Part of a small language model's weights.
Size: 11 layers, 3.81M parameters.
Architecture: LayerNorm before each block, learned positions, biases, tied embeddings.
Training: a variant of SOAP for these matrices, 109M tokens, 3424 steps.
Each number is 128 + 32 x the weight over its row's rms, rounded and kept within 0 to 255. Layers, rows and columns count from 0. Numbers have three digits each. The size before them is the row's rms in percent of the matrix's.

# layer 4 MLP up, 640x160, rms 0.225, rows 500-540, columns 80-159
093:230134142098087155107184149144154106103119115109153133105148191190126086185124134113098117124125144035146116128100120071125096146089176116139116146126134101128110135168144180154156095121179145131130170132082176113121170118113132097152215073
094:132135129097082139082158136148126130127113101072097150191100137155114126116091122103094130102104161126172124129058103140154140081192120166159101146128094064168136177120149251138095147099152082109131103158081073086126150145066116134153115143
095:094130141122153137125079130154126152092106153144129090151151111128090190147116094147173117076169117162150130065108130108001166076194124127103149106149150091146170102102143161114095113133148144104097075148142119171171159199146111114151170150
093:132096143090140160129112130119134113173135064131152141158128112172121114122165112140129125097112131155143130198068144120166123081152107075113177146188120111154147131128171169187178155149100121159127094149179178101072148104194085147168112125
084:104131101137128129120095157138068115152142141126118094152202107078160151176124153077118143178166085133161158110096168116207129097141160169112132070099110159115103110113122195150176122101118106156144087115062125159234096154175095114082164152
109:101108146075177165108136170126089092136084137126145172149069090074139139139126107137164122098166054112094141047145098115062170095162131130088130157163109103114122133132076171172182135117074181114144099126143174228086176086139096139125134188
094:103140144109116092146187089163078157188116100179111127078104141120084140122101108096110144093117166099205146135116118123117137161138179135127027121118103102070154141080137133158172161072098163161152108110126152177098131146146109148129158135
114:146144121132174124154093161176177141122148129117126146143115132127090158132153091174127141117149107124091160109165094106090106153091137094074110113124112101126139135126170097113100145085161057087094161097117074142152156189167140111117119175
110:112129181150089157151115138150141091133125125150127134120155174057116209125147097144073116104125118162158139175097191125110184119140194138123191188150055107137153113141092166157182114163131059145120173110137101211105100156139143088127153121
084:061126127150143148130218059171171107143075133192106130124126092115125104127159103166128143096118084136182109087152146121156181114203108157113084134072151155101111075161091159172104189139075131147137209152190166165144087131171153122088088122
099:124132152196126197143115165141127137113159125126176124140174159121168120085141086144100137186144142118119123146097147161087146121172138122137136114122181115157134093064113152102140111108202086235107141143133157188154094125106129081131153088
095:192126166116165083133166096125128092113165170102124109089159171114098064150104100134122164156130083110067125156134083180135148111135156080137122126160096185164129148111132147068130116137158200129182190151104141176145093137117110090074124146
108:093108113134129130172093146165113133116114148200127152140154077143132134097146073148184117145086132159134142079136108137134127119109157137133199095145139131140190141183144129212113111123173129166146189110103222142139159126153131179139123139
107:202138156196111168189104144160129105114031142070150128115084155094143154145176095172141143192115131105107147119143080170132111142147107091117150147115107134126161155125103142122174098064057133154174092066175153165155088078170138099152121088
098:095153101113106122088179077183089114162113129124101103122144177103132072107132170155075172072111171114161134128086103137088145078084166144103131128115174094172117145141166132106119174082061154109159163072121082113125166074141100099160194124
081:122059112152100138112113125108164127132134083197094114197165084118073139170186094109126180129134096121145111102183128116082085087112104110129142107108118120109147162053159108119114062159126110113163143086165146134160114181139122138151107181
100:083147121080098172110106134122103087132145137123127119152151101097096087103113118158117179121177132136099154105197113107138102159217156099106097106097122179096169097083105122111137107119149140107162143137126158157138127160116110211132157178
108:097108108110143141074123120159085101139158033125130133122098127097118123157143130161137129095093097135137103107160141151141141156108157131153136192154149106148123127114114129162164147098134080179118091182095075106100100159141133115160085087
099:145132186165173090150137113147112141164107110135152151178117057084122124118136158086074149167154088065117174116122111135152116152125104089124127218165060148038098158141120106118128070097151135123122133158131147115188132155146116106076140175
104:124128167150126144127167127176177186128098179144102146119129173113117131114137056169103086124097047120140105109110100111118166129154208136090112098123134056127152111155083147167115166101123117154134112118085143180216190142126061056131118120
103:088103122123114134118115116175088057153103136079082113152135106102097091136091104135201133138028144139101143091115117136137147113185138128157092160140152172201095122134084106117149144108190150139092175059185143150166135113115145075104077183
109:125129161132202108157199139192142115038123153135134123105161168152087150133141115138079148098134152129153118141120150116144144061107159085183093091099106117131138103132117128111052143104110202041182158157096135142150194169141083093157128168
117:157116126141154173153139117120085149124142095147119137187076125150071111123163085181096180115145111101107100103155107095174066097109083080173145154121097163084177173129092136224139135151106131131145125168124149100122147085070139132172070132
107:088099129131168123110160141109127130112114154135100165128196104175172188157176126091199107119131123151093163099073106121140071111148117124169096133167201170173164123119154114114090092099136098111125155136175125157166085091123046107135118148
095:123095098140139097209152108085154169090120126144123184152064140114125096017103155131112136131116138131107180136124168176105107105086134124166051124126101150150073113147094156139110133099124084086174113163103091082056114125129146179171076150
110:167158127184142249176200115142135164098149110110182085151130170112081112161109084122173101095110126116168107148107044089150121141117174142096100115074148077155135153109140142111149126138109085134076174150090155175110134112169147142177157122
092:142089063156126139114176127144108070111088194141097143045098113074144136135169115092115155152140084122088136114083096169146135127108068179110150126066143122123086179094150161118136130111121156098140141097151157122135099135084099066107068142
095:111110126189139163132178136209127049091167061122113108153159107205151165077096101115104173142147090090100112058116135179069118118127146152180127129148069105138112145142110172102110108147064093115144171124136084154151106120108122105120139150
096:141141150142138139133102163125103136120165106105138122071129138087077073088140091186118157118095155130113174189155119135146077116091096148081208128159103132146112141104181098178156125112156121110127132113120071093110194171148074084070047155
098:146157138159110073108096111140120111118147162146097088135155124161124081080118115092166164155104171115132045097135087115144100062152095150100139107080098113166114138135128125135110116112148079129139185167104143075167152145189139154110171139
102:141035109165119171171112073086159122136116083131160117219167129090069064127135116096095126140069103125109136089158155164113116120143096122154127138075146154128128124145125101157089109138182128117103135157138154176144195166159084091150110114
091:111157104192111183131188103082122143151142101066134112150137159108094106111089112080099104125204115143055132120159128173139155136102155103127140176092053103103150095137125120133145128158083128163164131098103134164161159076092124135081037152
106:096168087154140107185118145173111089115102055171175153145107175141093124182077106082106114132117124131075145114107112129131149135112140124135074134138151057087132117114106136149181137098102136095114134098218166117089125144110130121128118093
108:132135107156071155189205113168103129077117096162149130117170189148155164188164128121153146121113141077115131107051151100099100100164085131088090122121119105136148102134080148120158065169093125090091143160132166123120151148104090179123149139
112:128086092150146141181134158136142122073155072137136151127142116164159131102115141100107120079179117115092152131135150070176106187132161103140142106120103178142165087157159100133075123125129110118086128081109144128145168144102176094088172184
110:139118117200121133109118092184098139079162203102173130144111180133164123130099107113121171156122159127125170075092142130080115153101162104137058099171133080138121092182134119197106173130080147059086149124155122099116054032131164138110085172
102:086082119106138113059125114198104169124132127099129191055088075104161128177161133085189096152143142128147092118139109087110129125161150113068119131169165142171122119140105104179123097079100169154087156128123107198135132122129154084149126130
098:151147098108108118111168116096165143120107137138134113125078128147091144149129105156129137187206132182107122137156145218095065150150091129181115115172082104101088158094069130126176168093125157160109099112120122146121111146096143133122163169
086:142202178129135165158165121121148158140123132097129141138109134074157187154147174115115143111097109150128109181104104102128094181159105167179186084084074132131141121124083168053174092096145173145130141115099150142171157120168096114152133159
112:128116147135144134156195173126148118098070110170139117108149067126098099078202109136163159108128113120170132128097128121124069134105154112129096119123167082169113173135110112163135105115109167124089136138130120177074180117082103115135081237
097:215221092126102160163128065146128143111118124150104151118147143088161119146154084092113184078154142093123141112079174166099165172131118101112209140118103175138130120130156081138110140088164127100170132107127116166104165094133138088139162165
# layer 4 MLP down (transposed), 640x160, rms 0.196, rows 500-539, columns 80-159
091:128076103146095112137081118167190153120163163193144148155105103113117131135128172084134104111099119074149116121131135105174168087132115110126137166182116072137100159169130162166142116131129074144060135072147108079114150167178119182116085131
096:137124143144130095153154075123084088188080124127119150141126109174143105150114103121114137117196138099117106141180127189093113110169113084121113191095182136092131106096126100170150158188125140125105064180075102121154163123099147129087118084
094:156125109095160157076139075111102162129156058095076175083126133142126134116114116109128140204109095145070110154171102187131118079126099143182151159178121114118164170148137148117152083162113092103112110147086189125116128144128147135131107054
103:138154080143101078216104111118110125120109115138104112111116155145127081116117106126115137075168097140168104093139091159144156164091159129112095104159171161059148128118121071147076076140148136156165105132152129100126121146139167082160141140
081:134076107119196111100096183154139144111155087118118183117137134133143187102148178152167105120076124124140144139195129108115104062107097126203146086184125123114094151097176087111171154130114085094092120116130123072156122068110085116104165163
110:095206216121129154138150168107140176112119143107119174115074058115117122117110098128141148083137149112132197105093141093161143134123135165107140183071129184126125122083197158130096142140113099162147137126129082132116132127142154110108156125
089:151132125103117057146102131153142143134124108154142108159081062157176156152106128102099108149147129135016168150094199096170136103131095142186113146051082126076128093156156138103090133131115170111083115128140126103149082126116122084122109070
119:063135090122125105171171112128195130143090136110109113128087179181135165114212054213087152196154124099128123104142152161166181184112143128116098128141126114148074134164112110143134163065160146108050136135171106172161152107130080084125106160
112:089093096131055127088136144177153165125067157125126118126187118151062139124196104140093166141097117099127097130130097178123164148119128169146194127127125136141088143093183118143110085158105094109118079086076129080097142111136176154149166133
092:095154113117117063086088146120152134188120110121105075145092126130124145103065201140168157124158185092113115165086155125097108181134074153107150085125135131118143136085119073092136096121193133135140083130173105093142120110070105135120135143
102:129125163189134056127116116135123098142166125083122148128155064119121081155131161148168115110120090172136152066117097102129102128149091079111135118105139174143133146127120113129094190149114133129130105105131101163148171129158084108103137126
087:148114201083100178156124051134089131165113073152150146150164109166107176125162145091141132135142185142159122168158117085072064117128152154135137123099123101101087100108083117113096117141096156094147186118152139022100146113131066091133131122
113:128101113082070102086142165138118123182169134149072093106111093160147145078078080171100057173147083136156153111157208148136105149115131124089182127142122143097142157140134062065186137159088109178104093137114148109169144141092061134107116121
106:155187097116138104076135099106151153101121145153141140073099110133134120129165182152137142138080186179110107123101133135106083141127112118132107162077137122101069156135073165089141150118148100119045129138121140105113138121067162155117174057
101:147112170128110185197134075100161125105100068089052117116154108135116152175170114140114156167110110135168128065164162166175073114105136102147107176148149165122129152129107171164166165109162189108108082192159186062129122174118096145100101084
083:120141128109104158152142147149157155137120094108070126103102121182142136137173085140173074156141095156057114069161144168111167105157144091118096145133110140118148122092123124168115085126115151121142116107122093136124113062048098128169167132
092:126175110118141168167120098077067126077116126144103123126078147142103149101108141084095073119138165206134094109141118165173144147152124144159110108117146160133148126153121087086141071164150136127154203072141088113136156079098159119129124047
111:135122114146065142140123080105137149106114114110117146140082079192082122087134071102104143145117163110177107147134164103176202076193189164143070153153170080153098162112126127157170129106178192182126088192174098106144135134082144101101150093
094:166086152116100101132119092135116137148064121096135034105137117091150131158117138139113116141158200117114120141135159125142122115111185106172150107120090199153119152095104194130156136149180056070129174136115156095144160144106173195137175143
108:132180095138118144058173135090121127096128157120102183130113146077080171134114032082185112131096138092133135161136109096200086152136142110134186075067134134111123173096138158134141127202091155130122190144139074063149092102151113129150152128
101:103177127137128121175117166145076156075094147134160125135158088151140122108152114109083172130163141150084170069148189064104134136151150165144080112127161069155134109084228072148132117158153143150114109129162118087155142086126144140112121073
102:075130101109138094131151164146119097122134145099090116188128131178057144112104155130161128142120145167130123129172135064137145102126090147150218140155090115134120151036163140099178132194125195104173151155185150132127158164119166080156124148
115:127106106154077117112122106146177135088063118142121124141161132115108116129174100184124197171118112159126121113169088161150152078184044115149052155110155107121059158131176105176104130116194092111139121128168129079123089108071070132089120095
112:082164121074139116120078125133107119109137144174153146110198172181142138061099093111166112187105154156145146087119138160107103108148139118145118127110164143164116107165136097094131171159104089174173092114135108132156133121153075107154153102
107:138171110137128122183125121198115109137095119175113151151132151096121181169096165176153070163108104068072125115133116103100077162067163112134119162155132172089102133120148099162100148145160106090118108097164132074142081156125125094097167125
126:124163104164121153223151102122116162155156204125122171162149133123138126169120085128117136088122105126149120100114116104129122115140189086089105153077162107123074135149168088163142150111117137105141169128085206151100112110129077125172126110
087:116141171094133142106154160140133110146126118098172143104104098070158145161169126157074113154109090115134167182144110129101115130121156118089111187133052186091129085140164147125105150117136177145133148088105108124065119197125108122181111104
090:152132081129101153130162125168099167129149101137169157162154137137070103119180115108091087178155085117104104094141143141059177158178130101149199153105126147109077146183138143076183103165171142204160101164155128134114104086150101125109113110
087:143148177124127092124133131156164123106120107119101054168112163112167146114111144112135164131105076092116186108099109139158140147131146093118101088124128122092176140178064129143093088113152111107047137140107106150124147142038148119164122159
095:095124163114119120124090106153127128104161103083155139122092141111146110085197133095138122173128146176162137132175108173123114165146104124100147181118115073168096114073135090092115139156133114116088106128161081157120188112066088101131141172
101:148144158112170069157137148159168177057143081152159157149089103184106146131120054124149149139107144115099142146123123118120113105156100056131161158128103115145150132120139108147080099144123081194125079140142079159180033127150121153206072069
094:115151112142203149120160098018091147153224087108143181095130124163163063172142181131021188150154176113128158103156142180083120124097107130139142176181144140121171125102133136159110153148178152202116133098121097169133117159086132131140132081
106:152124181104130106094080159162154197158126146105082118121120070205146150070114083116138106128118180156174147157136125122089192143103144133124146214170124126140126079120158187126195174104161110153136158125127115144134134112153098161150138107
106:144139127169142152156054143192117162153121121127167150035148104167102166094067063117116168133119140140162122123116181119176097142159124147144127162141184115142119155094090102102166114138110142134130155134116134101141119116153076117074103133
111:149123098204110150092123104132124127193142104104165100115137163174144114133146086098111128112201178126181102118144094084129175140098150158123124116101130152118065088130126059154106163139145130137073138077146115114153130141170149158159129068
102:104154097178142120112071093133096157139081055113127111132080149161111116083204081129141098063175138116146115073131111064139163126167122111123141182131093147166123103171105119097124082146135123132098120057095177112121150130136065112097118140
104:106155122090109125182107105139209113164106157142135137195109089114131089133101213157145099150174167132136188128112114141113181143131184128105118134147128126149139184051120135139161109102096148125142086128154114105089093123195145174080118095
092:148122159119173156174149131103115117122104107049061131059071128125112103104152123114116108082097135112201052112101141161088141189107151152074153072146082164078119132146113092071087134103169155117170158131110110173068154150070162126101121136
070:123104108191165074152149175157094121176131149113157185133131098177122141084095064061181095143147070139139158135136157152131170082167136174128102132140179087063153153131118112129182151101187098106093196119150160094117135154115099116145097173
110:082123169164183190123154143139107112141150138102102193148121169130165130137134109143124099143153110125137149166165116176084175164075136134144145157094185129118096132132081111073127159117126147103147085180086069154101055144028058106113110179